config.yaml
n_layer: 20
d_model: 192
vocab_size: 25076
activation: "gelu"
positions: "learned"
parallel_block: false
init_std_o: 0.0361
init_std_up: 0.0361
init_std_down: 0.0361
optimizer: "cautious_adamw"
lr: 0.00137
lr_head: 0.00576
grad_clip: 1.0
decay_fraction: 1.0
batch_tokens: 32768
Each number is 200 + 40 x the weight over its row's rms, rounded and kept within 0 to 999. Layers, rows and columns count from 0. The size before them is the row's rms in percent of the matrix's.

# down: layer 10 MLP down (transposed), 768x192, rms 0.0862, rows 582-650, columns 96-143
# up: layer 10 MLP up, 768x192, rms 0.0876, rows 583-651, columns 96-143
down582,110,317,174,193,190,198,238,186,307,166,240,190,143,175,213,228,208,210,213,232,224,233,169,201,224,141,132,174,115,132,235,163,292,177,228,255,254,204,188,194,178,207,273,166,265,204,182,228,246
up583,095,231,144,150,214,231,214,200,174,173,138,135,197,57,180,162,197,230,163,236,221,166,217,202,240,213,234,200,209,191,189,289,239,180,233,178,209,211,231,179,237,187,175,232,244,221,170,216,143
down583,091,174,210,203,134,137,199,244,173,193,219,160,204,248,238,255,278,214,200,175,183,163,198,163,136,162,186,247,184,181,201,147,226,274,249,176,154,183,173,229,209,206,231,91,139,214,187,189,213
up584,110,199,202,218,190,199,136,122,128,191,220,160,150,157,152,249,184,160,217,230,198,169,225,214,185,184,116,201,213,238,192,309,201,247,191,106,204,194,142,235,212,200,101,198,221,254,231,222,150
down584,105,209,161,185,148,245,144,223,177,186,144,176,275,210,273,153,162,212,248,192,201,137,167,211,175,275,266,184,191,171,190,188,231,223,230,284,206,134,246,183,215,231,195,193,226,119,186,236,220
up585,097,185,206,197,174,119,291,212,212,174,222,162,195,180,197,255,189,192,229,183,219,158,225,191,226,264,167,235,111,191,222,234,209,250,226,118,189,255,233,234,214,220,196,189,172,213,224,241,199
down585,089,204,183,222,233,299,163,230,225,251,133,198,230,202,183,207,176,224,199,215,101,163,166,185,153,135,268,219,271,145,165,187,242,203,159,155,228,194,172,156,108,136,189,217,188,140,210,201,135
up586,103,195,174,107,143,186,181,188,105,185,220,232,174,158,194,195,202,167,166,182,168,197,187,189,199,280,184,148,221,151,171,143,228,185,222,162,215,287,297,182,192,213,140,219,158,235,231,162,177
down586,097,245,218,258,257,77,180,177,230,147,209,174,256,196,261,305,226,259,248,212,209,169,195,194,220,154,205,210,187,207,211,184,189,254,244,189,206,146,181,167,188,188,223,165,245,198,223,214,243
up587,097,166,221,225,177,203,231,136,216,187,151,252,130,206,208,225,198,198,280,227,220,196,218,236,196,117,141,191,157,215,163,182,194,193,104,221,227,178,182,149,158,248,202,212,253,213,145,214,210
down587,091,265,212,207,229,254,146,236,202,251,255,163,269,229,182,199,201,191,131,122,215,232,219,211,218,243,252,184,187,137,192,223,183,203,297,222,140,167,201,212,279,202,160,162,210,205,246,205,147
up588,100,174,177,136,225,215,148,240,204,190,197,200,247,210,229,180,214,205,185,207,187,150,182,282,191,245,182,189,225,193,231,220,206,173,218,171,184,162,153,213,184,226,255,256,192,203,156,213,124
down588,096,225,158,264,177,209,162,250,215,213,206,179,175,214,125,245,227,168,206,286,199,251,109,259,225,229,209,159,173,212,148,249,166,229,322,253,185,193,171,134,197,148,259,185,229,230,233,168,222
up589,115,198,277,229,209,248,214,211,112,190,222,248,238,190,151,214,210,223,182,171,210,208,156,164,180,139,161,235,168,203,234,218,235,268,156,157,149,187,219,256,189,245,163,246,235,247,217,180,225
down589,118,177,201,232,243,145,252,234,199,234,192,186,165,172,160,226,230,102,208,176,145,195,208,217,168,184,149,219,170,172,201,205,195,223,189,307,173,194,169,196,222,175,191,268,187,144,173,272,205
up590,100,207,165,178,187,175,156,224,168,218,161,215,208,194,217,313,215,150,317,223,223,220,244,220,156,172,152,207,191,182,248,244,188,258,230,143,134,234,187,175,190,231,141,203,287,229,267,157,167
down590,102,161,191,233,138,157,249,208,169,167,171,231,271,239,106,218,198,211,217,191,221,160,225,183,182,157,234,146,167,274,211,196,189,217,196,199,181,143,146,188,143,165,207,200,179,167,112,204,263
up591,102,225,274,175,144,214,101,236,177,177,155,221,246,134,165,240,122,156,199,141,223,167,176,221,214,209,216,180,206,186,275,249,186,230,197,178,165,226,228,156,223,235,198,231,192,189,171,169,201
down591,100,220,277,242,218,203,239,152,228,195,188,145,148,224,205,131,249,205,196,232,209,246,174,182,207,213,177,173,212,190,161,181,193,139,252,247,171,249,148,220,202,111,191,147,216,234,176,204,157
up592,094,293,185,269,210,250,193,208,220,199,197,201,218,244,110,208,141,198,125,153,199,207,190,221,170,216,247,116,176,216,204,190,193,250,181,208,184,226,149,162,205,207,174,204,210,239,245,203,172
down592,087,147,205,173,249,197,153,220,185,229,187,212,209,166,240,160,238,211,237,324,227,118,151,202,162,182,156,329,196,208,185,205,179,187,186,191,149,218,224,217,207,152,222,248,190,184,206,223,259
up593,095,253,171,103,174,217,200,131,182,189,192,225,211,143,226,201,176,229,230,163,220,214,161,197,173,198,206,186,178,249,199,171,203,249,291,110,198,192,206,177,201,268,188,192,170,193,156,150,207
down593,097,110,199,287,213,107,191,192,192,222,209,215,246,248,193,207,156,189,174,200,177,210,167,217,124,174,197,188,199,190,169,257,206,195,224,256,235,268,231,276,237,121,260,158,288,160,212,250,111
up594,107,250,178,187,195,252,265,213,144,280,122,198,229,181,119,185,194,257,171,227,198,153,203,131,211,220,247,204,212,194,166,295,257,193,180,172,138,203,203,186,241,264,168,235,244,225,222,239,193
down594,114,211,185,187,265,187,266,268,174,173,235,228,181,208,152,246,214,173,209,186,221,212,174,201,146,144,205,196,191,173,162,159,167,160,143,188,190,184,218,198,205,157,158,145,210,262,227,235,226
up595,105,111,253,271,162,161,183,198,160,195,201,172,149,201,268,263,216,214,257,219,164,201,195,162,193,226,147,239,212,165,214,164,224,238,189,117,190,245,210,227,197,218,149,212,244,200,166,255,204
down595,111,277,128,227,239,259,217,242,217,186,200,208,224,206,215,165,134,237,199,222,198,159,187,201,220,254,137,265,153,150,152,178,187,123,158,204,177,223,131,189,189,219,252,183,176,196,219,238,299
up596,121,171,178,174,205,172,203,232,284,245,202,177,199,88,242,236,212,162,214,258,171,172,229,207,262,152,165,189,218,116,279,179,180,225,276,174,117,205,177,163,178,281,247,178,213,166,194,266,147
down596,143,154,182,206,257,194,179,202,124,276,201,115,183,189,173,223,198,189,256,220,158,254,231,252,223,196,193,178,236,144,187,258,134,198,166,180,159,172,209,178,246,244,79,243,196,205,190,207,134
up597,096,172,231,243,191,158,158,160,195,275,227,129,150,211,240,245,230,227,244,196,211,216,214,195,159,242,118,202,157,171,166,200,95,283,181,213,202,280,220,214,169,235,146,213,225,172,208,232,164
down597,098,196,137,143,177,169,101,264,156,123,222,210,172,213,211,226,190,155,132,211,177,197,120,214,227,155,226,221,239,160,182,209,240,206,182,196,224,223,211,164,212,135,210,134,145,173,179,159,148
up598,088,184,226,137,181,177,228,126,260,181,127,197,179,172,209,157,161,167,226,217,196,244,211,188,283,282,172,207,228,191,279,197,199,205,211,215,235,240,273,235,218,263,193,212,189,146,195,195,200
down598,087,201,148,216,228,275,221,291,210,177,298,205,194,205,169,217,182,213,193,135,217,114,221,221,157,139,194,228,199,171,217,151,295,187,161,201,112,213,211,200,212,181,224,204,201,263,163,183,179
up599,089,209,159,208,189,174,145,223,221,222,185,188,160,227,165,153,158,196,162,151,167,241,270,230,235,166,127,231,150,227,193,140,160,142,137,202,178,204,184,327,247,201,225,227,218,170,228,250,261
down599,086,212,252,201,267,244,205,210,146,194,175,256,237,148,226,213,178,177,242,275,221,164,143,147,176,233,303,177,240,232,220,233,157,230,253,185,241,175,233,145,168,228,197,122,168,211,181,159,128
up600,110,212,197,203,108,225,177,180,185,274,254,174,217,148,285,232,162,184,192,160,249,162,199,277,207,215,168,223,230,178,244,251,161,160,227,191,243,200,242,227,174,207,195,214,222,206,235,112,145
down600,110,254,223,224,283,199,131,108,173,172,231,175,215,226,188,231,248,177,305,195,209,183,231,171,168,240,165,240,214,210,218,177,235,250,187,236,161,142,128,116,234,245,180,175,155,195,223,178,263
up601,118,225,186,204,204,231,213,169,212,211,252,212,143,183,268,231,223,175,218,239,197,225,147,139,239,180,189,182,219,111,247,162,197,177,222,131,171,254,265,205,221,252,207,179,192,231,192,243,172
down601,119,225,177,211,157,166,130,208,186,148,184,166,191,190,219,206,165,257,208,133,179,190,167,177,169,200,282,204,140,183,172,173,186,206,260,164,242,145,198,213,201,145,179,259,161,175,145,214,215
up602,102,202,239,160,191,219,137,196,194,194,226,160,171,209,210,217,188,242,131,193,256,246,134,198,120,228,166,216,208,122,207,226,179,144,258,100,244,264,214,141,145,201,219,208,285,203,256,213,162
down602,098,194,242,201,207,275,185,160,206,216,164,259,228,123,188,171,173,137,204,225,130,143,169,258,244,156,186,223,193,263,184,184,200,250,138,179,159,155,248,233,201,213,210,246,100,270,182,158,217
up603,100,235,185,121,188,233,99,181,213,251,160,226,209,206,262,258,130,176,225,209,248,191,180,242,203,187,225,176,196,166,204,258,238,251,161,184,220,205,223,250,220,236,136,217,251,250,171,263,164
down603,099,180,211,115,248,158,306,254,246,70,246,246,203,242,188,132,206,210,156,187,203,193,268,247,125,205,247,253,221,243,231,184,209,212,214,242,134,247,99,228,242,165,247,155,133,196,159,208,271
up604,099,188,206,164,98,139,81,143,111,215,248,171,165,226,171,241,209,276,235,214,213,244,223,228,228,165,259,203,174,203,190,263,175,238,258,175,176,182,201,181,227,234,189,251,225,232,93,266,121
down604,099,263,250,164,144,250,289,268,230,189,124,157,173,300,162,228,257,207,197,111,237,249,214,106,186,197,191,264,214,188,178,277,231,151,162,214,174,246,216,250,208,207,166,175,189,178,253,190,213
up605,096,187,230,141,192,166,213,196,253,282,199,245,161,151,200,216,198,189,202,244,201,239,237,162,251,200,198,315,191,111,191,243,234,227,171,179,161,266,120,226,226,176,238,234,240,217,213,232,167
down605,096,192,135,207,100,244,188,221,201,216,216,134,230,246,171,150,195,272,127,182,202,120,202,205,158,205,214,125,173,184,224,192,190,231,174,245,236,168,299,188,201,231,181,182,223,158,173,180,180
up606,085,165,270,197,267,145,189,190,222,189,177,223,204,185,152,209,170,230,262,249,248,246,147,143,163,193,149,194,240,212,106,215,201,224,168,141,151,163,219,195,273,193,164,204,210,173,196,251,149
down606,087,198,122,260,136,232,184,240,134,113,191,200,173,295,254,219,220,205,199,182,201,218,181,225,202,219,239,204,147,189,250,168,185,256,229,262,176,265,168,199,156,221,185,175,177,208,229,179,199
up607,098,195,131,221,294,211,134,131,164,282,153,216,135,177,178,221,187,202,282,172,186,154,126,164,189,181,158,230,267,238,267,169,166,272,203,145,165,199,179,252,245,253,168,200,202,223,180,191,180
down607,092,199,172,171,173,149,181,229,182,203,204,153,208,267,216,171,260,146,186,156,283,154,207,185,169,153,221,277,268,277,193,169,214,152,143,213,211,219,296,154,215,157,238,152,178,204,176,281,177
up608,124,225,227,175,211,210,196,187,197,223,171,152,221,217,165,211,218,207,180,185,188,182,130,235,155,206,110,163,196,150,208,198,186,265,233,162,206,178,296,194,220,258,118,204,264,169,180,197,170
down608,139,199,223,229,228,229,178,165,180,94,158,211,173,266,208,257,171,225,169,178,184,246,159,154,236,202,196,203,143,227,208,198,220,197,226,226,216,184,223,153,199,168,174,199,263,277,213,229,183
up609,080,133,178,174,291,240,156,175,127,227,190,161,121,236,182,204,168,158,117,168,227,166,222,148,173,275,162,188,223,204,264,202,225,226,247,232,179,289,232,229,206,188,166,248,236,226,117,103,131
down609,087,249,148,196,211,179,225,247,252,190,224,268,170,196,268,239,173,165,158,184,101,172,261,239,270,140,233,201,168,224,185,180,173,128,172,151,206,135,225,181,200,214,207,205,247,230,214,165,199
up610,092,244,241,217,215,214,173,167,190,180,217,204,155,219,192,210,185,247,161,145,253,156,222,166,182,183,164,216,169,165,139,248,139,261,132,195,187,203,234,235,171,247,205,203,197,224,222,231,111
down610,097,102,142,179,219,177,261,177,208,248,218,224,201,213,195,296,183,220,157,275,198,248,204,258,202,133,234,213,220,200,211,149,278,113,211,162,220,187,233,163,171,159,184,183,212,160,137,203,151
up611,105,224,192,157,183,141,170,169,210,216,211,182,180,185,241,212,154,215,270,177,220,189,236,265,283,216,141,205,165,144,246,188,161,221,214,139,145,206,270,150,114,261,158,189,160,173,186,204,193
down611,101,258,226,251,186,254,234,235,149,136,221,214,175,251,166,229,264,171,130,221,193,267,146,214,182,211,223,195,236,223,116,270,213,201,188,281,269,186,183,231,231,204,242,274,183,205,218,219,113
up612,111,173,176,177,175,153,130,194,168,203,238,210,215,179,225,232,135,217,151,156,201,172,153,249,93,145,186,190,235,256,297,126,216,208,234,134,233,237,240,260,128,182,189,212,222,281,206,175,157
down612,108,230,209,231,186,231,189,150,186,233,236,314,172,248,138,151,179,205,265,242,244,239,196,165,296,225,174,212,153,198,131,259,243,236,197,266,196,221,147,189,219,238,244,153,199,175,158,249,144
up613,111,205,207,208,155,191,208,159,174,230,223,148,74,169,173,239,168,204,218,166,206,165,131,100,119,189,207,219,260,205,253,232,261,236,139,168,202,254,236,228,210,243,214,239,242,190,207,267,216
down613,102,240,227,170,187,143,173,169,195,218,161,295,216,142,248,155,171,157,201,319,194,254,255,186,214,234,263,184,165,168,238,166,131,236,241,217,262,150,161,176,161,145,252,212,143,198,185,119,199
up614,124,240,215,159,117,181,151,212,190,210,205,116,111,195,142,251,199,205,181,195,238,220,159,209,155,251,113,232,286,190,240,207,166,226,230,165,254,195,216,148,151,194,96,201,242,240,195,199,128
down614,121,171,275,215,164,231,269,233,201,186,198,176,213,204,203,165,136,222,209,187,193,214,161,201,225,148,168,197,220,163,148,161,214,236,270,188,205,173,168,244,176,252,264,210,144,166,183,158,287
up615,102,190,230,148,176,214,183,203,196,149,204,250,140,108,229,280,213,231,211,176,228,241,244,172,219,183,183,323,277,154,201,304,189,214,193,196,173,168,252,219,171,240,230,247,196,283,183,256,205
down615,105,239,259,200,283,174,202,152,194,253,177,206,171,162,277,242,207,166,171,152,201,226,166,162,238,189,190,212,157,210,200,223,220,188,182,259,198,158,195,213,209,186,221,141,164,182,254,204,185
up616,120,228,228,184,232,240,134,239,216,226,89,195,208,152,156,223,179,309,243,212,199,204,160,125,145,100,230,246,281,191,209,271,181,269,184,194,187,207,217,172,221,200,165,225,202,219,255,249,161
down616,104,301,214,242,189,206,270,144,250,147,150,168,149,201,145,208,185,199,220,202,229,214,148,194,173,193,203,181,245,288,194,191,194,213,221,140,140,175,204,165,217,178,222,125,245,205,180,179,125
up617,108,281,227,235,212,171,217,174,227,205,230,195,246,126,169,204,230,167,140,190,197,149,134,157,171,148,113,236,268,192,195,152,228,223,194,217,299,221,231,234,251,228,171,218,254,140,177,244,167
down617,111,155,211,253,191,112,272,267,181,162,223,152,154,240,175,269,184,216,195,209,209,179,149,140,194,215,29,243,215,235,163,179,177,214,211,173,168,268,239,112,237,181,170,207,198,279,230,230,142
up618,111,220,230,206,254,240,258,226,220,177,145,204,159,187,123,160,149,203,111,221,189,143,198,251,157,239,140,270,253,236,195,184,237,179,248,197,158,257,252,177,169,224,167,246,173,201,260,245,219
down618,102,239,164,212,219,231,272,251,181,179,240,247,229,180,289,194,229,156,290,186,237,216,176,174,181,190,183,145,207,179,231,189,171,197,183,160,247,179,184,289,168,166,188,186,239,235,197,196,177
up619,073,270,256,152,155,183,177,154,189,180,221,142,187,265,236,166,254,170,207,142,194,199,228,167,213,200,208,204,177,180,140,217,138,307,210,194,247,181,187,184,275,208,245,159,155,205,217,142,135
down619,067,155,145,237,176,231,171,190,178,164,240,199,184,132,195,295,202,263,200,246,214,236,208,204,198,188,184,232,242,215,251,224,218,199,187,145,162,193,273,262,103,234,142,218,187,217,161,255,125
up620,086,153,220,179,198,157,190,158,187,213,142,162,219,142,136,228,277,224,325,168,178,272,227,226,208,202,164,273,238,183,247,251,222,251,219,207,242,161,270,187,234,183,217,194,211,215,246,160,239
down620,093,191,180,204,251,151,222,219,153,142,237,223,160,280,280,256,251,150,157,195,193,203,184,214,270,202,209,114,105,217,199,170,248,132,210,250,233,185,166,171,207,250,220,240,180,222,143,212,260
up621,088,208,158,150,165,216,133,145,203,174,183,198,182,175,237,204,149,303,227,235,252,140,233,163,216,207,187,243,200,182,237,208,179,248,214,148,231,140,218,134,229,170,192,191,190,282,286,252,245
down621,094,204,200,229,133,192,186,276,151,204,155,180,254,206,132,237,146,209,236,165,164,325,172,220,205,197,131,198,223,172,165,166,179,151,154,184,208,223,198,180,265,229,178,196,187,158,81,221,159
up622,092,228,247,231,217,301,196,265,200,130,205,253,214,176,167,154,177,237,217,222,117,92,164,233,145,185,106,268,213,217,204,170,182,229,223,191,197,230,196,203,176,171,229,201,163,183,176,246,199
down622,088,189,150,192,209,123,214,150,166,263,211,174,176,197,210,299,236,165,204,145,301,263,163,170,263,194,267,92,189,236,191,197,154,219,226,221,168,194,282,221,237,207,165,104,220,226,230,160,148
up623,093,124,196,284,129,220,270,211,149,179,141,228,235,150,197,194,136,316,212,146,172,216,219,185,158,254,214,216,212,202,194,241,195,281,225,215,247,166,195,186,82,197,194,243,250,275,134,172,199
down623,093,201,219,200,246,269,194,184,272,227,224,120,185,218,228,127,273,164,194,281,194,127,157,207,254,176,179,198,228,200,119,241,167,197,142,206,165,183,135,209,215,126,211,108,204,191,222,213,173
up624,115,239,181,229,179,154,184,170,250,182,228,184,207,186,231,237,180,202,242,196,130,226,227,274,166,155,213,216,225,217,279,168,202,219,258,135,172,210,178,187,259,193,274,228,206,227,214,183,160
down624,109,163,256,177,188,272,200,225,181,224,182,173,178,184,210,105,235,198,214,163,177,181,153,139,214,211,196,168,169,114,111,205,221,183,128,278,207,215,213,244,196,211,158,204,220,184,230,255,211
up625,092,181,259,180,154,224,189,151,194,161,182,167,204,170,156,226,202,257,191,207,202,242,261,186,172,231,173,259,231,209,166,245,212,280,239,223,168,131,150,162,173,194,234,203,208,225,213,271,143
down625,093,196,142,244,241,191,233,231,286,183,170,207,228,313,282,237,246,159,325,200,139,225,154,161,181,192,240,198,163,201,219,136,191,141,152,175,190,176,152,258,208,191,192,164,188,150,209,167,245
up626,086,156,212,215,228,182,247,237,250,169,184,203,194,199,279,210,128,235,234,143,215,146,194,202,122,213,164,206,225,153,185,129,236,184,152,201,187,164,207,246,204,183,214,303,163,185,168,272,216
down626,086,233,195,198,142,202,173,114,206,185,177,219,223,184,213,202,272,171,241,232,189,159,162,175,216,200,201,172,148,160,192,299,235,224,251,145,263,215,230,158,160,225,186,106,277,179,237,140,207
up627,085,250,119,264,214,177,263,152,185,179,243,187,220,191,220,207,168,156,204,205,153,171,239,189,213,198,113,284,164,221,260,177,218,257,172,215,167,234,213,279,234,212,197,247,172,169,198,220,222
down627,091,236,263,191,244,124,145,233,129,143,177,199,213,291,198,180,198,179,217,159,224,182,241,156,187,250,257,191,179,200,192,171,256,151,238,247,223,163,217,228,167,147,133,110,256,241,185,252,227
up628,091,247,160,248,228,203,147,157,246,237,176,179,256,151,206,198,188,210,266,215,118,212,138,220,215,303,192,231,168,231,142,207,255,200,217,182,193,221,215,195,159,146,201,210,225,220,145,188,155
down628,089,199,250,168,139,211,203,178,160,106,266,155,168,232,207,196,227,189,145,167,249,226,243,244,188,118,206,242,188,155,237,251,154,267,283,235,151,202,193,205,277,217,252,135,145,236,195,215,115
up629,119,219,229,222,250,242,159,174,201,259,152,233,176,194,230,283,80,263,173,210,159,189,165,247,181,272,182,184,228,158,204,210,214,164,246,224,186,156,214,169,161,218,197,206,160,248,214,255,243
down629,115,258,239,148,194,190,276,167,218,102,223,179,215,180,191,194,253,168,178,227,317,132,212,223,216,145,180,261,172,256,233,170,140,215,185,300,182,252,235,274,215,192,195,223,180,230,94,211,160
up630,085,260,220,211,166,224,191,206,186,197,192,158,213,250,237,179,146,226,183,228,212,210,150,180,243,227,198,177,231,200,178,187,152,212,208,159,189,223,246,149,101,197,260,179,194,243,190,183,235
down630,068,203,199,233,248,242,190,160,157,212,250,195,215,202,221,267,197,220,227,192,222,225,201,276,212,192,202,194,225,168,246,166,220,259,180,227,222,171,146,235,205,194,219,193,243,195,190,192,149
up631,084,248,198,215,294,231,193,226,181,253,239,183,141,169,252,188,216,216,182,216,152,215,123,265,217,269,163,193,175,243,163,182,181,202,133,172,181,250,246,194,217,257,188,201,211,185,232,126,123
down631,086,214,230,165,185,192,150,255,190,171,205,230,258,289,180,209,182,163,183,177,235,208,206,115,133,152,256,182,202,162,198,184,233,120,226,226,233,190,197,215,220,196,200,192,202,173,185,258,265
up632,110,271,188,193,213,243,196,137,155,233,117,227,154,166,206,266,246,203,231,254,205,201,196,284,122,172,165,241,231,196,241,184,202,190,232,177,203,280,193,214,200,206,172,251,121,205,194,210,163
down632,124,197,215,169,163,204,144,219,208,228,187,205,190,202,188,166,188,131,242,166,232,274,172,183,234,200,237,105,156,181,149,260,239,172,197,184,200,190,177,213,155,237,167,202,268,228,192,230,228
up633,090,253,116,233,223,235,200,103,268,177,198,212,100,189,197,183,170,257,139,247,181,196,166,179,210,188,201,283,160,209,219,201,192,145,160,229,248,204,243,192,236,186,216,274,203,150,223,243,204
down633,089,181,197,171,185,208,279,225,175,163,191,231,256,175,129,207,153,161,181,172,275,134,208,195,226,209,254,187,191,268,174,168,206,247,160,200,152,162,212,252,174,182,187,143,198,215,243,205,210
up634,110,233,205,239,178,251,206,194,160,192,252,182,128,175,193,231,160,275,128,151,195,179,186,195,128,205,193,284,223,204,148,230,256,235,130,208,198,199,241,221,185,187,263,236,135,263,205,202,146
down634,103,202,195,166,211,175,209,203,259,200,140,223,265,184,217,170,212,166,259,241,232,158,238,220,234,189,187,156,200,209,251,258,197,212,295,191,170,227,168,171,210,241,128,217,211,154,201,191,277
up635,101,182,240,154,250,196,201,233,241,246,167,219,211,198,199,159,148,238,224,225,193,198,242,135,223,260,149,187,226,154,219,243,182,183,249,222,167,232,183,162,170,207,233,247,228,231,200,222,194
down635,089,205,205,209,211,220,193,209,177,234,194,204,223,243,207,206,176,197,166,195,271,210,184,220,208,158,183,198,240,136,187,143,240,210,159,192,175,105,158,255,262,165,199,94,142,237,176,238,172
up636,114,228,218,214,253,216,204,196,214,183,175,161,174,128,229,204,270,226,189,309,170,180,220,213,190,134,174,264,194,186,198,259,124,260,216,156,204,227,192,132,241,248,182,254,233,282,236,214,152
down636,122,286,263,189,173,278,158,243,143,185,247,205,178,215,172,157,192,211,155,223,211,121,190,157,238,205,190,287,235,151,160,130,220,132,183,160,209,203,213,226,247,162,193,226,175,249,171,183,173
up637,087,174,196,145,213,184,152,164,183,277,168,214,224,147,277,187,189,205,188,202,137,218,159,211,259,224,200,178,141,225,184,266,226,202,235,209,213,209,218,192,148,206,253,266,226,232,139,122,164
down637,093,126,234,275,200,153,243,148,213,196,263,245,218,279,153,273,204,145,181,139,181,151,184,249,159,157,239,126,142,144,99,195,242,209,150,241,243,175,192,170,217,166,185,198,172,213,220,224,227
up638,104,259,215,172,194,226,188,205,169,197,155,139,235,198,190,259,146,183,225,196,216,154,167,205,187,163,211,150,285,214,209,218,140,275,162,150,239,213,174,201,184,246,145,198,193,188,228,184,188
down638,100,183,135,232,219,166,210,188,211,183,257,194,136,185,132,183,160,313,172,135,182,270,114,119,169,198,157,197,142,240,205,206,176,225,169,267,235,187,240,137,211,175,154,193,187,152,285,244,194
up639,102,295,195,194,184,253,230,191,199,199,179,211,179,218,196,267,72,284,150,194,243,179,171,250,130,148,178,217,220,233,222,253,216,164,199,204,220,256,205,207,203,209,132,222,206,149,253,259,168
down639,099,199,176,158,184,165,261,270,162,219,137,197,197,183,182,160,191,146,175,212,168,169,174,236,210,348,168,209,249,235,156,225,207,216,232,264,168,198,170,202,166,198,143,187,204,218,251,171,227
up640,089,198,190,133,217,250,157,199,140,167,196,212,221,131,238,198,194,345,138,272,184,187,141,207,247,193,203,180,193,158,217,233,190,157,161,233,145,243,227,126,145,216,200,242,259,239,260,159,183
down640,086,180,233,210,182,161,187,143,183,208,216,209,154,248,147,208,208,129,219,126,182,314,233,184,184,262,187,228,223,232,148,149,233,243,221,203,257,205,149,256,250,232,253,170,161,167,151,252,240
up641,094,174,193,205,164,199,179,166,169,175,166,210,148,155,174,226,175,200,214,227,197,170,186,204,227,207,228,192,244,194,188,201,151,200,226,234,269,212,235,130,120,185,251,169,194,250,174,240,198
down641,084,196,246,215,204,247,160,258,182,232,195,131,275,218,177,162,185,208,152,208,221,167,144,230,183,155,132,205,189,218,207,214,209,198,251,154,136,261,166,279,306,234,134,175,190,220,184,209,252
up642,084,191,131,148,175,125,131,96,269,244,119,210,193,147,192,198,250,186,190,272,144,187,203,252,247,255,223,251,221,193,253,204,234,145,256,218,187,199,149,174,189,225,208,223,245,165,235,146,204
down642,084,200,182,247,218,150,253,208,180,220,242,191,174,254,186,203,140,248,203,202,206,232,262,177,234,161,126,105,151,167,142,219,176,220,160,204,211,222,154,193,235,245,136,196,217,191,193,193,184
up643,102,167,261,219,170,188,166,213,168,196,185,155,188,221,178,228,146,202,196,176,163,156,167,224,184,181,192,156,225,192,214,178,210,199,207,199,186,151,292,207,224,263,161,235,232,157,169,250,159
down643,096,144,211,211,215,296,148,143,195,208,234,175,217,158,124,148,202,244,160,212,149,231,239,216,231,253,166,191,205,201,182,203,189,198,203,137,124,230,163,205,159,184,189,181,212,246,227,203,233
up644,087,218,167,228,142,127,221,65,244,156,239,180,139,207,187,257,156,209,229,142,240,222,244,274,254,230,205,170,260,185,264,172,165,227,205,144,254,134,150,209,179,215,264,153,247,244,220,250,199
down644,089,247,228,159,142,205,246,223,166,152,198,230,227,247,182,146,139,195,183,249,235,214,181,161,209,220,201,189,221,180,114,193,193,164,128,247,177,246,254,176,195,242,192,176,166,180,181,192,281
up645,108,196,152,213,196,227,142,196,218,226,169,151,200,197,132,237,219,163,229,148,159,262,179,135,211,134,215,207,250,119,207,185,176,247,163,180,211,223,204,143,266,226,139,256,190,213,248,121,194
down645,104,198,219,194,204,204,145,185,144,270,187,162,206,241,215,201,134,237,240,198,140,240,229,195,210,111,262,162,223,197,225,179,182,233,126,253,205,119,162,211,176,240,224,210,224,210,218,211,221
up646,099,165,192,127,200,231,238,169,131,204,224,182,170,183,204,228,163,233,192,242,246,106,130,155,170,218,192,209,225,142,206,234,173,223,169,181,180,192,207,112,191,262,160,254,193,186,207,194,187
down646,096,192,168,229,118,169,217,190,221,212,174,115,235,230,201,115,143,217,246,171,207,221,255,206,116,205,166,188,197,239,186,155,165,172,153,224,180,244,198,192,222,204,154,157,191,181,191,221,159
up647,114,240,272,217,209,250,139,199,143,158,201,169,225,192,241,174,214,217,224,270,192,139,174,130,209,198,189,217,221,159,274,227,156,205,259,228,234,203,229,164,176,179,227,199,231,173,238,213,170
down647,113,164,204,152,162,177,267,266,187,235,150,239,208,275,253,205,216,188,208,134,236,251,262,180,166,214,230,207,254,231,157,194,185,250,160,247,168,105,210,179,193,154,175,169,145,181,141,171,276
up648,101,123,172,194,182,233,135,90,205,236,199,205,225,212,217,221,210,151,188,241,123,219,152,211,252,228,150,196,227,208,270,190,188,183,186,196,251,281,178,189,147,229,250,262,176,174,270,132,190
down648,102,187,214,257,147,199,230,282,231,192,163,230,191,240,195,245,229,206,253,121,150,218,220,152,148,163,238,223,281,225,229,210,144,142,176,144,206,171,256,234,230,174,221,140,191,150,207,191,247
up649,092,188,203,253,185,182,147,187,198,223,184,217,155,141,107,257,178,249,178,218,224,175,174,239,193,155,197,181,234,170,254,180,213,196,200,224,257,234,241,119,159,192,188,219,280,309,210,215,166
down649,086,196,164,140,199,159,284,227,193,203,200,209,166,255,192,184,248,206,183,220,180,188,136,186,230,205,178,150,154,177,174,242,180,213,109,135,159,179,193,225,188,176,205,161,117,176,185,271,214
up650,099,146,159,244,215,267,147,159,154,205,264,234,175,153,217,300,125,209,203,229,244,226,129,200,111,140,220,202,218,224,210,139,202,230,195,162,167,220,206,207,166,249,249,222,162,225,215,182,208
down650,099,284,206,195,121,116,208,244,163,197,187,193,233,253,151,210,161,180,158,143,192,205,235,208,263,262,155,221,255,213,165,181,229,187,209,192,140,99,191,173,168,139,178,137,230,218,209,261,242
up651,097,161,214,129,162,217,201,199,177,162,239,194,219,164,232,288,163,257,154,265,269,215,186,236,157,212,172,224,243,165,174,234,180,192,291,148,105,246,258,159,211,227,180,250,223,174,251,192,126